Weights of a small transformer language model.
Size: MLP 256 SwiGLU, vocabulary 2469, 2.5M parameters.
Architecture: RMSNorm before each block, rotary positions, biases on query, key and value, tied embeddings, attention and MLP in parallel, capped logits.
Training: a variant of Adam for these matrices, 3406 steps.
Each number is 500 + 40 x the weight over its row's rms, rounded and kept within 0 to 999. Layers, rows and columns count from 0. Numbers have three digits each. The size before them is the row's rms in percent of the matrix's.

# layer 8 attention query, 256x128, rms 0.0856, rows 102-152, columns 0-127
091:407535484515517557456511396510483549459420485454521467458488478544543545479548506556554490472460523488546548491561512525480481482539487499593551398472490450472530513441488488498564575522518454420528472505479481505499510548472519574446522510529540555494443434484450515516430545512496466467456472485489510508499495480448484496421487572519487557516589479559457523507525453538484507502507
100:435545508523542548514535491488452578511517539447526494471562500563540612478515505534560512514516468478477493553503494471500422455495499505559517485509476528508518504539499514515543479510475463516479530577527453528537525502551472516493468542491561477562499457528447489434433469547508551461480482500493431491511440507458440473427460457482570392485508580473444568610563494498492481488529
098:533524434456471452525513430438534514539545529467592511470517468477537504492505455460535495511456513565532451500495505423501460491459472447535420429483450510422536539440512528529491563413488432533556522473465506548447501503472492490497433493549470473434539467478497481423529458468473506505485543453496593432485527455481482535504525533551472491504511567513497557566492454469536477462432
107:464499519557546556449538500529509451476535507502513450462486555541467466445474482447522480420467455485423547424531475524499439557520482471529520579562467485514505474502489478438442527495478535436409542510540463544494424485522507486498476456448508523478486463579456494535482590539456422550473428470529483467574444524513473484478538534527554493458513429552520532491522448489534449502508
107:538448512512440429522520426425521573418462480473510555480476481496525468587489525524463520463488567527519503466455567501613509511516485479504496448589443493536449528450541518496502514477596550486486555507490552489498429467489504517508514458569499478546521530467559542476542516500479512488548527485500444489461484482517414532566451480528494509484509440525498545468502531487594455447453
104:522486523498495493505422580423530546461513420518496513539514414479499504527535512439474550539508522541517430469496490461526530514473542528403453538500470466486530526517551492490473481465458566506479559539532518435451452486499514531447478529515585446556496552482551556486532451490436510467506539502501523488504485436463526557566459468510522518444368501443473435445526509483532533531463
092:518511526522525491512477496520569453514489531500557525474508474467504557434479559539537565514510469500498508531487436551523532429485528427483492488456556476508518464523508445528488469484425445498497529539432507458521461453477488547468488479526484500569432524567535550479503522478522538441532526614500500503528464531491464391382577546507446496497479454478508469488523435494526608467544
096:462447466508473446537456519481538523462484518509455589561530516402453448568560513542481546567528540586518488500515489478427532510505573453487459478526567450501539529494487509528454486529482479499449511550452477443467498453548472481487505514492529514516535479513610550466474432418499451492555464584451491542486489494465512503466516532509550467487447573508507457523480572494472567462526
107:479499454527490466431503516555505455526549554466545461466559546518439524477567536496540493447497533424563599459549521494482450456510542513463468508493530563480494541534461489416427428428545464465520496439555501504509515531448508514442437436532480496449513390494502553503496524510521499531493468549496488521514496462538505530441532519488494573460573443537504494506460493462493431559485
102:560493540492514496513509413536480546589463484564525499542501488458462470492485530510533569486524497462486408540469530470538556537487477485506490584557541520528520518460544547488501547532514517449503467409523497487507507538434525530479484439472441501497424453580434473508541485560504504462587532483567465434469522478488454527561505455424502455484450482485509447566526482509491511443419
093:582510500456538497509574571481540511526498489486564514580567507488496559524543481484533489478434514492496489477493515510608486522534567449487538423512493547520557525485517584538523591459477498483514512554533542497533492449541529455469562487480573537439454491500536506464560484536538526469462537448549506435563496511510457523461561521553491502417505582455540508446522540502484554488497
089:474419493497508509463500470523480441510492545486474502479495563507516451538505530472446451502488512534487494424555479481444462468495529427551557468453470529532541607563486529530501533545496534513515463483514473490480449442478424510579496498508469550524488506499534505493456477559470532562512419466472587549432546504465435469425481505464427486459526506601571527449471531548534472552507
124:501509480497528505447546428504457498514500475467503487460443485530567491468465438420482500443504563485483550478471555492521508566485415450502520531591517471477467536461465508495580450444540485520492508489520485567463544504552496432510443547538574549459488550447469513566509421466443467504491607420540519488489440451457454527557457451503419479487510521469486456496506504513539509501500
096:520458473447546517492493551445515438537555504532534515512529534564473485496435470463456515505439523456506472492488464481517428496509419542590487455562478568470493547419479545531509515466487506457536500446526539507504517543459563555431512465517457507468479466434509604527577522476423466502534450456453559471546495501477525550540545494519549484532525440561452505471549475436523522459520
107:563475508534482479452539473550526517506496450459462536432518512537478525489442461532536415515511523482544575484430471603515500472534449551531530487484524408517501502581425460598493488513444553551528503552491495550535469548524430488508512525450461579501499491525471483452477588519517541485525479458500513543496514459538499474516507477548444545479502542508561492458459479567558476511582
113:467556438518497500525529532536551513535421513545419521440496488526496447534496428423525470549478507500508502517573510499498458497484591532452456474486555495482509500536408489442421525549457491524542465502479514473601531536504472514503543487494478531516501449546524448498523487572520480416517550576433443492467490519449491477465470523477541456526527517503588449502456515484521476535605
147:452506487506558525430481560515534406555493477470443453503516545556488491509494520525492468444552391515467564488500431567442466524527543457526500526444537536510547439472421438457430494526450508502513485522510492517517450524510518587561530500484476550524476468552480474532485537538530528491484443563472522554521435516493505451474541526498473501582538498540477435526430488576504490503564
108:436512514476482567472506553544542524473498510493534473539474521539532490449543492465524479539492494476509476503470483500472464522512496502415484516540414481479481412539418514483509493422473459480437445536451465532556521546551398531526460510553562447573514518511504441493493453414396520516514540460459440497508489436459463536541465539531506499443507461489590504481509532495431533534557
103:550566442514572480520494571546522462433471502534501458524497488530549475513461543509521539512483420520537496459502412498515513474499531488490549449485547486465561439516408486452430501439473509574564522519430501522561493496455542553492443527447510480564480424497501445524496506513530580476479508512513532462539500543456491563489522482496447453463518481531572393485528452532500445512549
117:501467487574513472492480492515519519451515546495447488482506477479445540491490506539505483447417533509544463547505455439453437433553514501462451410485442521513440523574497444480425516521372552548549488493475461566468523554519499556521550492509486512461472480517477476507441540505550395546533508456517563582504576552552497439491532506496543507427530466537509502488500505514498491511521
113:507462470489410570491426490450526508457556508481543530475458424489572515446526507522447513471480558609521521537443513469499547499457467529513416502476527491515444521480511493552487536483510516535516587473554517533522496450514528461482517575508472474507472530457576570537540478428505486518498509460399556460503558496524547493457500534495497459499546506501437590516472446495457553529549
111:503478544484495505461511467500489388514511478487500431576537550499542440489490515469541501459564478500447495509432425585457493545443528418561519505540560533431521472479460455526567548474558537535483454492518449504495525497441512519510487503454478503499478528550435471480475488421475554516496425470514558532419513509504491530516515448519435488461489451497553390483496533528483573516524
104:473430481536498528489521568531509513539513544533512493540515477540425532490561466504463517465451543481462557556495481483480488423497497563482427568502555542526530555473508515481463515589523518518531533490478511482470504422527513506537481488455492443472501518546549445566427472551578567450499562530565507570518521447497499468415493525531511469457409429453487536440476491490574492493460
099:549540542484479545559487434546514556466492555545458498442425533502520538510505470500505542508503484474467569484519564494547441454519543521518487377461474541435506587491522554493464554447492548448521484522551530487544546547485487537551572529469540584543514468439444404492499511522480542487532495441527551488507507574528541442486467495490486482487470510559471504449516525532559501471545
115:538544444540508532468515489505430568457499429565434435460540538470562496496487454537544535555492503517462498465495523551437576514551442511463455542523546490488548518460542505469484483471554525452599513537513498503548485513515519535434458502542492463481382451493466466484437525484534560553434570518522554507564502508502493500474533532482560524456535515453540486564528494514452514505433
107:449507440454549598500499599438517505512516479521453476494499482519479465490539423431449479495518453490487521538431488488536463523506424494438518478497545419523499499500469443495470446518526536447585520502454505490525551504610512505457445597482474509518498497508540488477490509532563570546522554497551416587477548494503478517530532530526584532503492493431506538535536525498462511508490
066:509508503538466474520495514439456462497508466576489542494461500578507466548454531473501446508516477498546477507452501455455512467506413529509461541560580435482482502615403499500488488439523492528583531430422452492543608547477530438478515455578482494466516537465485481464490484491433552478473530503510556470526511557539505495435569518545504522523499488475529524469570502485490547523476
079:498548474509477387450537512488540492513503526564491547500400600474449465537492474533527589465518484504511523501501425490470516509541424491494497535522517544603509548481488554486508532509487524541527478529384438499518501528505497509447483518498475487461468540482525482499541522438488525556539554550526576509438496520492519527454508438531499540518565442522522564527501479621479505533512
072:534502522509558572503527557553501514496465427488459517516569532519518520538517543554524476589537471557488484509541407462512513543483555495443522471554604562454498430484431507489526517492523516523505501490515457523499480521557474543508426492498520446472479527509551521494403516495459589530515558454500543495590498540478536480486487495497496534498455567441406531479427534471447512488470
070:526542483529538404459581469438572482537501498489496456493484539527460482507456544514496546454506459505468547506540445494444498454579449490527572456470571492404478529513507489469529553520552488533484551589479518454498528552519517486468519513516514409550539514522477612476473509449568536542510433565502520531566553511512506437484557524545530449518508507512531478513468494506436509475467
078:501500458498502486503530496477477509513607516492525448494543481529504549530522461473572460593534524479500489520573523529519514499480501551505468611494534432484538521541422510513465565457441466495477490499565559436511495438539539513490482451459480599530483453513474476500493466531534471466582483450469543517560538516468494502532482570493458554523444490516501432570566514461542534529595
064:459456553485444464504445428469536610494486538520557519540482541510497490538560603540528510512541458503526508500549550494435506490520480475455533469497500543468534473507519520436513568482500483589504488448479502441446490515529555573488456464520490436464510484505501495492511510458494480562523578509608510476472525582549466576491464462593452478534534423534457507533527532506521506499523
069:450490540508490497502503547495481474492521438476542502506454481466455571453500495439495489473457558544450537478447509504569538548468470526420429556519547561526516492517471491462474452549435461431513457469528504495422492473433517467480559440549525506435435515425416519582488485508486473463541477485450511476505500556524611509559499506530545558540467542513515496491557479454518479430483
069:414541502486488555446525472478583555492507540497429442530513425508595528476421543515521538482474496457534548556515556463465493460505490448483473464516444476513490442476515462579516470550530509513566577517474463528554509555511526476545539532593471477485490470577456545490482515532565513495466489503545450506479518440501444454446523396555527436465481494485537513486486518523466492477479
067:565464489540510545469550551473443525558488483524498464549486454524425548476416513490455494517433557532494514531508486471498535545483479433452507450525601457566474516514509450487474527498457490449512525493581451528562547534465439514528571476493479517510468420471471565531476478478483494439492502501501483437477467469464497430574539453502488560485562446456551528419516570452489534480480
072:573537439445537480469506515458495499494492479495505508412489440510514598473532493558519461481574506498462494415458445450488488538542516522484412503504509429518559529525432546491506471532513488530501481502510497416540495474440569482454492501431448500493452437557517499480508491526481491541454502523496560475463488496509587549572488569477443502461486500592563553487507451447534428486513
083:430541529506480497496500502534446501538487489506580503456453495514553456469523521543454514502510427508526482528495546540521523470573455557546508534560474471500564566503553522522540503520479500544477508554410462556542466509525516534477502557501532459531601545536504513562531457473527440542489503507559535468517494503539361556488539477521574467518508510458467480557471468496404544448446
083:459472457514496534414483480522482466569496507426507481497531529518468457439568523487482508434503476455497574474438436533448502512549480541515472452492585474543568486470541486479514557523598492559603461474501499521514461466454497542432503482454482539537541528482469561492500514538516410541499558533543487507541424478482467520471555548449530455443518439490468519554486523512503551549530
083:500493610512547489521489523486491522469502451491466449548539487506417456443507561512500482535486530485487418518537519419547520501517430468423498580482410574487543551533502409479480473431537476509541470461537507490463524490471447498515474504533475485456401566459467482532454514540431537505538477410484582473493501472447566523468544513500512525518472491471499467492552532461489529484466
107:435534456561470523496578513496510433521543426502469493509546549584550515500440468488478445420481476439466546461558491484502518510483480516494555436467530454521496516494483499477402529451486478504527451458544503458527551503478501552437469519493401549465490421524536500472460551531551517554461481554517445538552535511439557445536557502487471491522465516487544496535597467463524465471505
100:490549479464471432487522522443529524499444496482523492455407431469508405547491476531551544461463505533503521517493509476471562507539505524506570425491479533503448556426548538540518504525493552493472512504351412522511452480538567470486525495530512506473504529457489447488587426466509469493536535495497537433434479509508500520491532498532480417479536530458533480479457451489463462434519
093:544524524506495438463442474436472511490460463500507467513473481507526550515527481480487609511452533514495465532515516501504555427541523556485428512515401508523516529407554506499441445486543536470510475513410441468573485452486458494497488509523515497491534508452511467469495464406518514534536536447507479429495483531520491591546460512591451513406485435491453474444491505443492496541445
099:515504461516537633468484509531480415523467508484554486469553503479462472440453491563523451477600447512467536489476453501461467512473461509510475526402492450582471520537484545506538457522496537561401442525425501521477517537535541551506502535481425545471511499576557519489444483447522492530452541467573517479500491505534478495480534554469491446494513498487501539502449447512565540523533
117:514476489618440505456462500491489534466563531510509503457536507466525467496500578522471514485549482466500509630467502475514521434473447527504492530520511506550433505546541506419502493427553512477523479445516484477486541450473485524462528457587444458469572525469505532502487461493434449582498494550513417489527516487470538559469566453505540583520546431489485502458482498577499469516510
131:476504477529449546476552533540538451530495568499515528492475508473501495454475514549522450464564445445490554473472474459511492491564501525516511517463552577568491550468479476471560530581492469545466466455545474514501495586481593519502561486466439538456552500495493479511567486516458483512492413511537473488532411483549519462500594574495548494461490494518515589481481466524507445493605
110:456565456526499562482549467564499519528503495461502486517524526553498598505442447474475519435520521426502499522512519460465459502458410534589536426481423399553439458530471533515470489563506559510499433507518498516511539483559402540508529528508475503507473517564528522471492574542575514483456532534477497501521519567525471487507485435466477442507545579531531468511525500539515500523471
125:522474588440489470543537522490475507529535521576530489538490474455508445478482541506477505451464468486462480512472497449544467536627491522497551473490569554551519571536527428437544541519489488530498515488504533506465495481500558506528507541507473518468458465542388501482541512542463472509519431439468503520509508545548526422505575576505578474510544504492467603508527532515440467528569
109:564520553444426378465491530498521455429515505497494530455516538493482445550490570443449475533490539438537461544527487498507452487566505536469499475523530533526519536500483482468510503495561476493475528427497568493476531517430505443518482507527516442455521543439544476449558527534513560542422474530525535474574514462505547491561488512500543477542459475519483547492595497422513582451529
110:517541535498509469578496491555458544464486506516454515547485468465488494489487500510506555531489464546509470506470552492523493498465494430505510471514460543458435472541508497527498589562498484474442523564493416485556450512488421467457484520453558543456523596488556507502495508536497507449510479478392474493468448526600395528441414443530477504431539552471523474477508505475428518465466
110:494451559478469535432553527478460470558505456454473509486568506611493553505488477509386472503453521443525533410481537527512477462514491515546458480498473406504472462501498472487475486544489503512480494447558545482527430526580501511440490561467533465477479508543473519495518547527580524495452498577492526557575506492532511516512549462457406563532472500591519513511513542485521550477494
114:497566476483496556498539478518492481480488555508556554453502463572549443407562473536518522485502403549499512433452498453496487496444538573581409503534533483529484493520528504483581537503487545483522472505517539514510504491539484504481535509514474504553480562546448423488487429488421435475495512502525485480445491559507498485405495539509457463497499587478494503566400514553535506521525